config.toml
num_hidden_layers = 10
num_key_value_heads = 9
parallel_block = false
schedule = "wsd"
Each number is 500 + 40 x the weight over its row's rms, rounded and kept within 0 to 999. Layers, rows and columns count from 0. Numbers have three digits each. The size before them is the row's rms in percent of the matrix's.

# down: layer 6 MLP down (transposed), 2304x576, rms 0.0415, rows 2286-2303, columns 192-287
# up: layer 6 MLP up, 2304x576, rms 0.0415, rows 2287-2303, columns 192-287
down2286 100:516486502414527512577500493492502515505454406526563447512431509471512411505493460555503446472559473501458467480569517431499498596505461452498533497525529486469507444522542543475540528526533527545470438565546457564503462520509479428486545484515461533507541544505557574539456484491494484577
up2287 101:548488491479498469520525566530539493551476505539461470495474512572534529484528438516442573533512477480538471446529611572469505475537545492544543468532502499475449534568516484566563500520502474541448481498469519486525565558536536589534536545492498460475548455535516508508565558425564433538
down2287 103:502558524475574488488471435469537462574565470465531553436546502451522479524487506470559500445555514491469470513543540511507501477543568546508410482512548467463512464469484514486510516504453548520525566493512509435506534526520489475493508514461519457472446540595537491529516530464447445416
up2288 102:488453489523454553445461505493481494537531446490510511477519503486506491415455502545504590466420489563526494536494499522480532571556494505385427520539551487540477484455492494542452502587525530478428458501460477536490505477456395529516496438464442525366536521476538506462556515421542504480
down2288 104:469541541483514407454499498520451479507600462424464564554508481595446567515547479477538496475500518527527515572494415536457499546489486518540480385509462532445462575508491518459455479500431462487622450512514524469516536474459443526452555512481484449487502481509534523549469483545539523494
up2289 091:578558456469473470516574543599445395503441424502501520492384492528504465542469489506525488503491547518551420489551447502442527444393468517445461513564483495508439481549458491537485530452500584467461464477499463478517504576506464609500464550502523588472491502584548500504472417541473496446
down2289 095:498474534504500478496453505463538516533531447526490442490513454458471498460462460451515472457519498505483552628472462430513466492545470531527492578494532521518505526439570466516586415508507459564555475447505491560432556467507585512408473506501488492513520425466500524500523544478489485506
up2290 095:459489534474481486486502489527479447433466437513428570494490432512530525509496464543484527497537528486463507498528537544473483537552552592540493484541511392550512520515512524565545429460487493496478489557393499511473508434538532547506450528431508496538464466520422410468481511471442519418
down2290 091:491486409486471447473432524486408509487478450402496514500433464510468489560475528480514470508466459492607528491553518478576473493576543503498514502452492533587529492515410504540533410481438507505471531499504503438480502518552541441591516531589456515467452548503494461607480475567500457472
up2291 122:495564487437497568479592476535504520458499487480498542512457572519505522435481467483557465529498526563468514494584499490472513527516539390535487514529501509489498467571483540484466477577487501501620538500450515440519489602445450526477525534536511536536502487542551479420452429438520546487
down2291 110:493481507515454488494466444432478521518534563573533539532464471462544507549498383513528543469526496482470498478523461488517479540524443477493481546492508513542486486549491503486509457461576516485489541511531541433497450552477452531519473534464572473515421523509530465563457500519489475559
up2292 105:521508484438502539527500485493489597534513520491486523491564442597497537482479498495503521495566560555460468481519530475521446566526474459498502527483552518541481564522530527553531467486539530543546551497519427587552517479485499501500560461458431622483498436507470561460434509576500540497
down2292 109:547533480476468540521555480465496449518512472486488504507528476472570470538494483435491477453531562506466492454505514563455500521452578586499500502548542538496519554526526556571514563507472478488533478505485466529556566559557470508424528452439540563546449395538419482519485442512484484538
up2293 115:507413472539399524495475444507591522441479490512482462435550491599506472525483430470470498537582462499504398622456510531551492578493476507468533483488470515502494483490503480459486475514494510511532489518597531510527472527478503529460582483527459510486497574543475473463466451505560534508
down2293 108:505527520508512548428474482527506546528505485530497469498466483479538532485583496467469495455525456425565472502496469472536495486508408458559491536532482531459428459482546463471555444539388571467508516424527504472528466470449422565491609540464584496492476455516453464512484500563462456508
up2294 091:506529519505562468500507481463541480523459517503462472445477482495428429510470553520424542516557474540494528542530528566481510475529464504464540489515594490460571458479499551518595437525512473587461495462485523578461533487525557505474518510495460462505536498506509512518450472478432456537
down2294 098:594548545509411455478488532542463547568505507476605500646462507489527546501511497474555506425408527404500498483488517442473526506449503494445423506530485503467430554486483519497460545519493470456516535495575522401494443508449440537454489564472526502523420588466511538545563511464531507459
up2295 090:515567506482435493488523524511530538456472524537528464449499520471486436484502434466449505558573508512546451494431487570502540485546472466529482483529505471524512513518513453505437551519535505553477531509518499464541586481528529487552429514537506488493513489460589410551488526524426486491
down2295 087:488526477524492489501561455421518498499500568480498486547471496411455513563496517525530491496554500549509548465491555534480496490490508519541531575556525535471511495469464578503475490465465468498515479558562547514514465539479445501518471478464473517482565496523482564447488427540475515505
up2296 093:555506425560578497442538473565483477485402534497609468491497495454442512487521436511474493554537493456468534489436469460450489452465522458540493428488400466488454481474530537486455511490580467464534573505586467566552451480537500593463462528529555530523436452493484555523510461473465513511
down2296 096:495564539599517531460467499532447494531527531519503486451472479485507480449506473539486533480489607536562433468554481486532553517485473555458579529524503475473527535469470523474510525452516475531470555456458516524415501437479459443447514439476476574447433560535483459531532518478500474539
up2297 102:531460478536481482500458478475437562496465512450478548535516500498508381474467506501498510473498443601483442482501519504517505503550563491528485459427507485506507508529571440512420563517501427542485486529440519560521429564476444469487519503560493451440503465404492492514463462562567498531
down2297 099:485590463498449474519449553516526511491533469509537588565483484469526514496551553532573427544540467566492517499485496501476502431482451554499482559514493515476533507508557433532467561471520471523507524443574474471510476497459453538496527524535507474536511485498462459609493525512414537591
up2298 097:486429493515496519510483491567463450499559557533446526534479492456552491468494452569511412476539486551506461575488390380501508494493539544447490520534512533478534484503526548463471478501497489464498523507487421506496499585546481486443505562555461438486444439457480523546510496474574564543
down2298 100:494549504454536477404473435522541452490527507497506533537516582475496572418477488481516445476461469504508528523533535489465519382496457474489515482524457568411516507467484533456495512491522525420505495464457485532441506486470464476496424523490527465494458471496610566535436502505512459575
up2299 097:470537516423576562529480448516481531504418534511618397563519447554446464533467496495479504487491521519515519488505442417508525457473490490482549449535549488461486549537492508524556519473500520496434554426465547488513553505492495511491456478490519448468574552501488532503555524503448536515
down2299 094:528511513495483534565475564545508502463490472605436526539477501483520450470504579589404505567466544564492450581527477534570510464520535496478518563498608489555496541521533594513508461472476468493545445512478481461488435501449531554450499446477492513525560521483487523516447552500448566512
up2300 099:498475505520481520568480568479528521484505528570514483515467531486425454544469468511477509474473563488532519497513426447467466470598473524473495589517514495464427556491511554508456500480530442478437499509522452404473497496528485475516512503456520472539576445465506554484525471499487449554
down2300 097:501498445532466549539562489439505590511466581458570523514468502507505474491516534531442477486522479524499516350527481514492488518590556486488466571465497533505439530504472441546476558493554509529544539426555529471533531553516476520534502429501475498512464520474476482441542562461493530501
up2301 093:513491448447439467589514494523435526503520549424477469501471454579494441461506515512451559520503536503532516474480535502519548585481540500503532505526446500589469499452448540510561503449460499516461505430457533511512462460560509448586476487511537452515464533537500476556479579525432467549
down2301 095:550454522553512551591471514467479525506469484496489423471517475478500534439471476456501449524536453494531438505516508508405501458564510540525414505462528497521508537555445487421518468503483493518509507554489610475447428520508497501515459546422549567543468497487536487491501510532513480540
up2302 104:462548498513481461482563473500579539487562502514536436513521518485452459453473516533532529483535485491526464464443520547463450557529447519443465583460462475563508447483550512508523536465550454502532552521477438543544545472439500527480425476531461496481540474444548483483463574459529467496
down2302 098:526521576487530539464549460488569502543545447461535510539518527489558457524480436548505535517586500479470461429566435537516485580435543520438553516542520509531498523465461517450466562531525518506491498521474462498513557489474477538569492542432452586511489588563573508540561569438479550500
up2303 106:497498468485525567550501475582455590513507456465520523475526500510425470516464520565471538461458504582589452524504533461451520498501453484543495514531432487553488518452420512515538511571535435589537493549479534536402517553484535500444487538399530468505513512471533621649492481522478518534
down2303 098:506515504483532494416497501432507473479482489427479535477517497433442552533463504488485470544563505455620497470519478523435571480478432494497488479451527552466427453554576450498396460443527469540489522507491470561375502523535566477520507480509473503488528487500554484508505556524514510519